config = dict(
    n_head=2,
    n_kv_head=2,
    attn_scale=0.125,
    tie_embeddings=True,
    parallel_block=True,
    warmup_steps=366,
    schedule='wsd',
    steps=7764,
)
Each number is 500 + 50 x the weight over its row's rms, rounded and kept within 0 to 999. Layers, rows and columns count from 0. Numbers have three digits each. The size before them is the row's rms in percent of the matrix's.

# q: layer 3 attention query, 128x160, rms 0.0662, rows 86-127, columns 120-159
# k: layer 3 attention key, 128x160, rms 0.068, rows 86-127, columns 120-159
# v: layer 3 attention value, 128x160, rms 0.0653, rows 64-91, columns 120-159
# o: layer 3 attention output (transposed), 128x160, rms 0.0621, rows 64-91, columns 120-159
q86 106:472522510533477531525491410515422540528438474511597506524497396554575513542523451418420522504457508477553461509537454519
k86 095:402580415537397495554454513523470499464447556587496466407518417479498535429554485416548536411472501390474480469538484529
q87 111:470546469499403524396580568464532565546569486500616524460529423508531488441429464457495445579539455489454460457518503414
k87 105:517490515559524555531490443465484470457476523539509525488505518540597484510507496626415397589468530422541428446429514500
q88 088:514630516437540468470510475486514550559527525539476540493551406550521584433494547412461481486534509563484511533445464469
k88 083:566555542508524501580588516520534395516376529549431524504489399512517561437508496430462523488509546517497555482500572474
q89 096:403393478561399506386476508515471536471479569490587582439443523550487437484387519475486536505486406491449519421472436512
k89 094:541407507538417605499541514530505430528521550561558531520521529543474472581505571568500483561473505410593527442450474446
q90 094:548571452511545556525461548372457431493547499539466495516470522504437550459460452504464426600590553417546513490571475464
k90 090:401539439520536489585531483445378511402517479410501508472534522511475535427519471517435489470471593440512481447478519475
q91 118:571366517532448454547487542451514420449503415470505498491572629503536477466500492534417527492508497490436530503505516556
k91 105:526394587455610479522515550494447451520567404401607537459550563486509476528489565545522571587488478530484467439550560496
q92 107:422542474485566462452504452553526523564599541491476490517476477509504406523534558461456526437538493568531461478465564498
k92 101:384498439570587410539430501494524504459419604517501534533495429370538527532606550452602558494498576489495451465545442505
q93 080:419492528455497495510471550531526534430451492478441466578458486418476534494475527579493538494483524459538547496504549396
k93 075:516506471484401560531490503492472505470494468478546527476453603446460517487480458442512409522555441611521491514492525477
q94 095:562536506561536479424559523572508520464474533562426481483503439556469579446541534448564391535507445534468521556505461560
k94 093:537568522462551534439601432552466479495464464532460445509445398469464598422512489462561428424487563538473521530510529535
q95 089:430539472522567526513518344578548609525476497458498436514525498501541546496529451449437494472496544500519488582469488465
k95 089:499529433467454501500493474502458591512438526509479522586455501511485544483546469336506430476526499563457504577548593511
q96 109:494474504494505502512507456489491504521542466413577500542424602440520486613479595450557575367505481551522483446531535534
k96 103:381479528476505387424351470528551512551414482539466495546521478476402427501545566480531559487505483559440497490489509447
q97 108:471536463476572525466491503532515456555542457490438535570358467462452363511470530544551478419542559510564520441462522466
k97 093:470508428566390428473468366519572555521485517541463498537534432469471496587562428533506516465491489450500607547462453436
q98 100:492456493438584499522415454491495527532453450476453428540539501528480477556572439537476572476493513503527430548532538530
k98 097:438595508526469424424554482520490517446486464435610527556518471514538542544513559409555577429478510542484489559500618454
q99 093:536374513493430549520441559432494507447508435533491592483465575529485561472500506549537537449377487490480579577475491466
k99 087:638498566530444577515505531421483467506566489492463467380462630538478466503434567532546466493453438466490523457532555460
q100 106:441571454490469515468468426550367499565534554438438522527433427474485538553472531511556556459441516504551558578491452493
k100 097:452550451562411459514507446469523558431438556563477516513473441524457612480470607277552557452530485411507549482566455467
q101 104:501451498493441517456487373527455469608533524517587515459500558507506533506481412438461513557457470523479456578486462473
k101 095:477534514434410550485572522483517548517526499480544546503482417528500539496509506548531539504500467464532478427549580487
q102 097:506500523433530445424462495505408501448541496502532465501400489460480420522477594540527554506602402549513551453542572415
k102 094:473484513515455486441491515531524452502492428551593535546517495536484439493499515417516493517486468558529491495491447479
q103 097:463423472519505460454500497477542531610559463481605553564542478538594460491513382552491510514477522555532418559479449507
k103 096:503381475575376591502463556549514488463509492482569558498493598557533449462489510514470557603476390482517539494445554522
q104 098:461486514514521501495457540548568439486527530498496506433453486460432475518506438561532426582541585545554566534438519442
k104 095:482448524455465561488502565473534566469513513531442512476464560483557511579472410587554474555491427532528566556403570515
q105 107:519544422532406555489521416443511431630465423561556493523425477469518478504488516553469498408489503498547511454481502410
k105 096:493513498596350401437540464474506516541463555615496489508435461538438445453532511444414486408533535446505572506498569489
q106 098:422429518455529452509496516500584504589446487506466576481490500446448482561479434476481566485476621513551548534500535516
k106 093:442535512355505484512451534466543618503447575402470537463476583476536562523462542444516569472480507465438470497524584506
q107 106:498563536525518452568563577438511544412511509486480476577533524425534496440534583610484446595562518428447474439563499445
k107 100:557510439512476535519462463452477491487581511614519546529491533563530448498455517525372532567539529455466541471482500476
q108 101:529464481469446500537496586450540557502464499530501499457534466489550589471524468567440489481498557416469533490553585460
k108 087:542469495363535516518515524519483519536556449488568495517497515566563526438446426530472355527465489525510438588531598521
q109 104:551440500518477469594494655551552532400429513519495499513465560502490520565520510580535506509464534460462467537545546599
k109 097:497479553479477494421477507484452380478550520423460499543475554571619505517413586619527543507501426504464491536476526503
q110 103:473494441472569528500488527520577420478467514529365536546494447451441460556514424504463488515523542467482556603496496578
k110 101:537497411422537488599569548497560501438513507435507461395482539501446551510547472533513510426566545509550515457503446607
q111 112:476546501489493516418469383515384434486479549529470437546473384542548512551525477426535524592522519500561535585515514504
k111 108:452634467563473453506557442497498513446469520491523482466434382409482569458556491383584528407478579483465496496551437478
q112 109:508525522535551485574497561498582523453495514462465548437478612431456422421563568533499518510507460535400438388591510563
k112 105:493406473499488589631476587515506448514469476523452519490517594577489452530501526621405551558501461492555545500418490533
q113 091:472370491494423506466493382534519476584505547506464514514513510531532509458547487457507601459440529571558513630444514501
k113 085:394555532367484461508473476530525496527466498441460493482433513423446592495467518444534517491542400534468459554545551527
q114 089:558543499450478496476498428429439472478459582586447469409450509524482557396557531393471415557479448525531533436473520501
k114 081:442532514464467417528500519459464506507508516500464456507442385434473531496543495539567489472531501467564461465496442518
q115 101:502478462476550501494554506500464515573486418516593502529434433517590465539517492578417548449550504504459524405478555418
k115 095:512482465518525481480466415498485518550479489542604530436522523554449395517570524530478520538441530508433520513458483407
q116 095:542447475515543510539474495522478507474545547435513523430495462493479524535614546451492538464471485505540459580501499522
k116 089:399537536385613486553471479464575482530497385511495498509497608459524507517471453511530544574532483466482489491576481529
q117 098:496446546560525517476501428464478447576451431564533414475535636527495569456473424532473490433448522478460468534489435453
k117 092:455545554628532476576494421415359485533435503559538461533526437567452508561521416488442476470509537529494496439524481478
q118 094:457460508554456482448513543436565479509492520452527485586520581477520398459447529455508491577514528513422459429534587499
k118 087:480439469517512452535448534516543468534502462495541519521519464460564409554490512639520623604527541457570444439460521461
q119 110:463461566587438398462510438444440500550561516464674514517470479495518442526474424494455525496521541536552448506559470441
k119 105:533434486582372410438482500546542512513488549531573561509459538572545456514505465477399591521528422447459478502509472494
q120 087:471426398492524528528442445478587401585473477536520533468426533428510448495475506566424599446512524472512550383454551472
k120 088:574425421457459434455473518469560493564460488493442583490623579490485470561560562516448503482501470503529585458536431419
q121 085:446452455470474493438443534459576526531522477497513514536412544458477416616539434444556561419610456453470531502482474488
k121 081:500460504454440502480456515486660517559484536465483514487436597497414542468595552664558468517408536516490509533493462571
q122 099:474578517422532484477489504498604472541543511468513486489519470480463388490404616519553438484520556513507511365505509494
k122 089:484467442467457483486539484497500587561448467486504511536529407394506447507539509443531504459546542542488544555472581483
q123 095:525478490516508465584489562494462432374529457449401510522530490436472562565522578471533523586519528506470538522511542490
k123 088:514478558446499512588542543517442473489559503543530545517483519564434406516428518456410552464538526487372453442482482457
q124 099:517484548528430499560539613427518484480487492523589553465560593519554517471491536419494504506464476464402548370495478551
k124 095:579402538487506476496543578527462502590493542449524472404494481465526392461518507599476570530508525481478478491491543554
q125 092:491456472511550485578493517553530480503475516512431503448457506482463541420483581573515441483450559522497596526524455475
k125 090:547439528523492540650658517545450458437476419494496440510482556596444475465518486493404451465512524590430536463491463504
q126 097:561402541562475416498537584534468588426474480431524432531533507494506451521510485511539435511448433469395486511515477625
k126 093:572452534592530522488528453399444408465499477462487485512453550510594479568444565568577502518464499559520514478439564491
q127 090:451497489591546522494539497502410468510522513488527465517507486483459425520461481437500517578606509506478424520467462394
k127 086:556482423638526487490484405451542516493456591527482542477477432420551539475579428458467556515526544445505453481512367480
v64 090:482484471490486503475492537551545591464496520492546580584519509387481474483487427537489560560509536508417451508502505472
o64 088:527494459497491544452452548520577452533603513525509469488511490537501484564445532478451506465551395492547580605374450551
v65 083:557533386624379469501510551539501491449544482470588532457456532515532531482572569518486503507448373479491500616432501571
o65 081:496370533516539489558393495508528576510505534416492434549458483466497482498461561476467489515532522530526591464484545414
v66 082:570580580590428480534505490543466472462553502532462507544462508580470446419466544472508508604573532492415511469517476390
o66 075:395414449524563568488538470527539532446568614497503455539519553379540475547513535451489528452409479532548606523506478503
v67 089:451489450507533550565512526491464490582529556544515481426546534567396512525514517428425564536454505510572515515472473412
o67 087:510544467448536416473481474544528521509421474550437440509520469453560530445537512516557520403511470490540568515461494473
v68 084:511505540543474553517519482453417501460492489516486527475477512594597475455467488491517510541517472465589549511485547457
o68 077:556448553595583515583449439523429497418439565555506552549476436440479422494539567486469523504507544579486527501545456527
v69 096:475512513503445481460437521483547480532505507480430535483470503552547512423542507451582535498449567516396518376536456538
o69 091:541480464511446414525491561412586535519525557509534478513546475396510444559482532557465426492457478472538516541450600459
v70 108:506482557468519582456503527532560524505536543503566601434552464557469419466626456502508525454480522465393478351473500537
o70 106:463535520466472403510482599518522538469501460446453463446499533431462502468513534515572472477511489522511569569529552496
v71 087:533476483542534525434478423526486454424544450512405491600486632488556509510453487434600441449579470474541447487561471583
o71 085:529515506534452475528541530488504495482422576533543573450607427453492473472547541459434487544366511529460543446439499470
v72 097:433430531476539505564494498506487448448494513479584428496516498537467488625487511496529440451545518518524469511569448493
o72 096:486589495458493564438621473503470444406481536532493564476572530528480504427531502495503456539402445498447490493532503547
v73 088:517590614541522490428572525550472469427476528514469543408505501560505453448395452620540502460530453506503529537484454481
o73 085:542522466517496509531476482448459492486525480472490438561417534400514512610538556436481541545514587498440565468516581508
v74 089:574448545512436504417501538453469477455447516521521507619387557254493558458388497489527465528522462531549543538467561617
o74 079:488558509546499504554479471498487478493548559503571454453600467548498534463520505419519494517530480521472498477453459456
v75 093:577495388533514548565485510502454462550515567490472497490529424560602486525578552470462465498609504470514495431479522335
o75 087:485425617524564474530476521495493510394437497499497533565535383460498386497487492552565552474444484551557572581518539584
v76 083:440455502530508559571484507489536480509468497490421456543550540526496448440479516510424465461531533532471494339515523429
o76 081:469576494423588504472575461494459464608471517513519515472440394508478492626471492559544491477507530490498355530525386586
v77 089:457408419552556470441522384438524489519476488513627511509500544523538509490595490534547421486402547590426463599469474581
o77 083:587565464452445506501573513551438499501547453446560470422546524548409615566487507509423422463576493465527579474495524521
v78 087:496452391523475431538503520512474481473489430562462514515496571561560467467363567448580554616534435518521511589523472534
o78 081:488515506526472632433516482503495496552531550496527542517455503517471590578517506512468485451422468502513500491464445498
v79 078:478559443422484533523505545547443551558551512528621468421494548547454507471437519458442470504412504533549522480480388503
o79 076:413527490403563464456488443553527510582463441388410459434434574509446628462587483553516461517598437477480506451549547462
v80 091:497516482463501522440516539546464400518487547546578411553497473453471430547486513516459465482523516521579503489564515442
o80 086:454567555447594497488480486441463538445393439511449480431532501478507450561500449452585467462491462469471508565407525528
v81 090:484544385512489491558517546431535524577509485483530437600511549496408528493468489401492471504441529514489501479499545528
o81 094:480545510416456498450579455577450499585518524467517491379504487533573561478514459543469449456512475459531404483471455498
v82 098:379477488512563497538530528488426514523527424426587455586493533487522494538497542443488520450496421492575483557523555512
o82 100:499529522483447496482469408586563498519494508552474468524526451526494551402483491516509533574474550499471528492455410487
v83 101:488473442549532455386511460534540527514459480508555465490469538503487539522352460449469509619475579470536542605521443512
o83 095:576566513459478583492504509484466450557531491548460540477475576526451528421523479406493451455550442482510428484509406417
v84 087:511515425501509505469460473536480465509483564527406561539532445505461461466573548600459552496557494443528514485534531353
o84 078:535446607541595486515512525377432513374446492498499508468455516494537417581479468443576443458471416492480511535509538593
v85 084:483556513498554554492513521487489498507470508539551512492520471590499521448491462510431523480532476518551512589461526419
o85 077:506440552538530455533537465548468541421482485444452475492467522518483501464566603476505523543482517507533606428508550511
v86 091:474539550577445530461546522483422547559523443485499515462563467475462490505403491549468428526512457436552484548495514482
o86 084:528495435470531477512392490523569459550495508548467431603411517453548556512495463464505647552533561513464489485438483501
v87 100:557504514602537516511522535487466479440402511502561522508463406462472515520545594588522430457550484506504489571522528518
o87 101:441453445465569493528508496485474523394519500430488423527604498469497451506552489515549599522535500525475595460497569508
v88 095:387492431527557490526496534462492456499510531457529579495544587591516469471395520451446550554519469494499443652503440446
o88 091:602520488544493510489427441517514490454569505533456475502411525511540472567510497483592487455447528526502619494494490535
v89 086:487581486507610501470474576409423515540438502545518496545541410570505546454429563550406425457488532477346433388506546493
o89 077:453503557471450528476536514551565546496590500487541432432476568410534500533537463491515492448529484595514583489597544472
v90 091:486557406554424487502524527511480420451440366532416520487488426548555530481526461439513489411557538483594570404493526521
o90 082:507576589559560541516573483394388527482496590526539549424519476438480422549533530520441504549521470462405395432566546504
v91 097:463563432556458465504515524455436532452476429478480519599435523455573591471553590574516516500473436524441572564533474550
o91 104:544393528565493554604421449438523581453564604483579445488501546490483493545459483555501474500491448495485515483492590508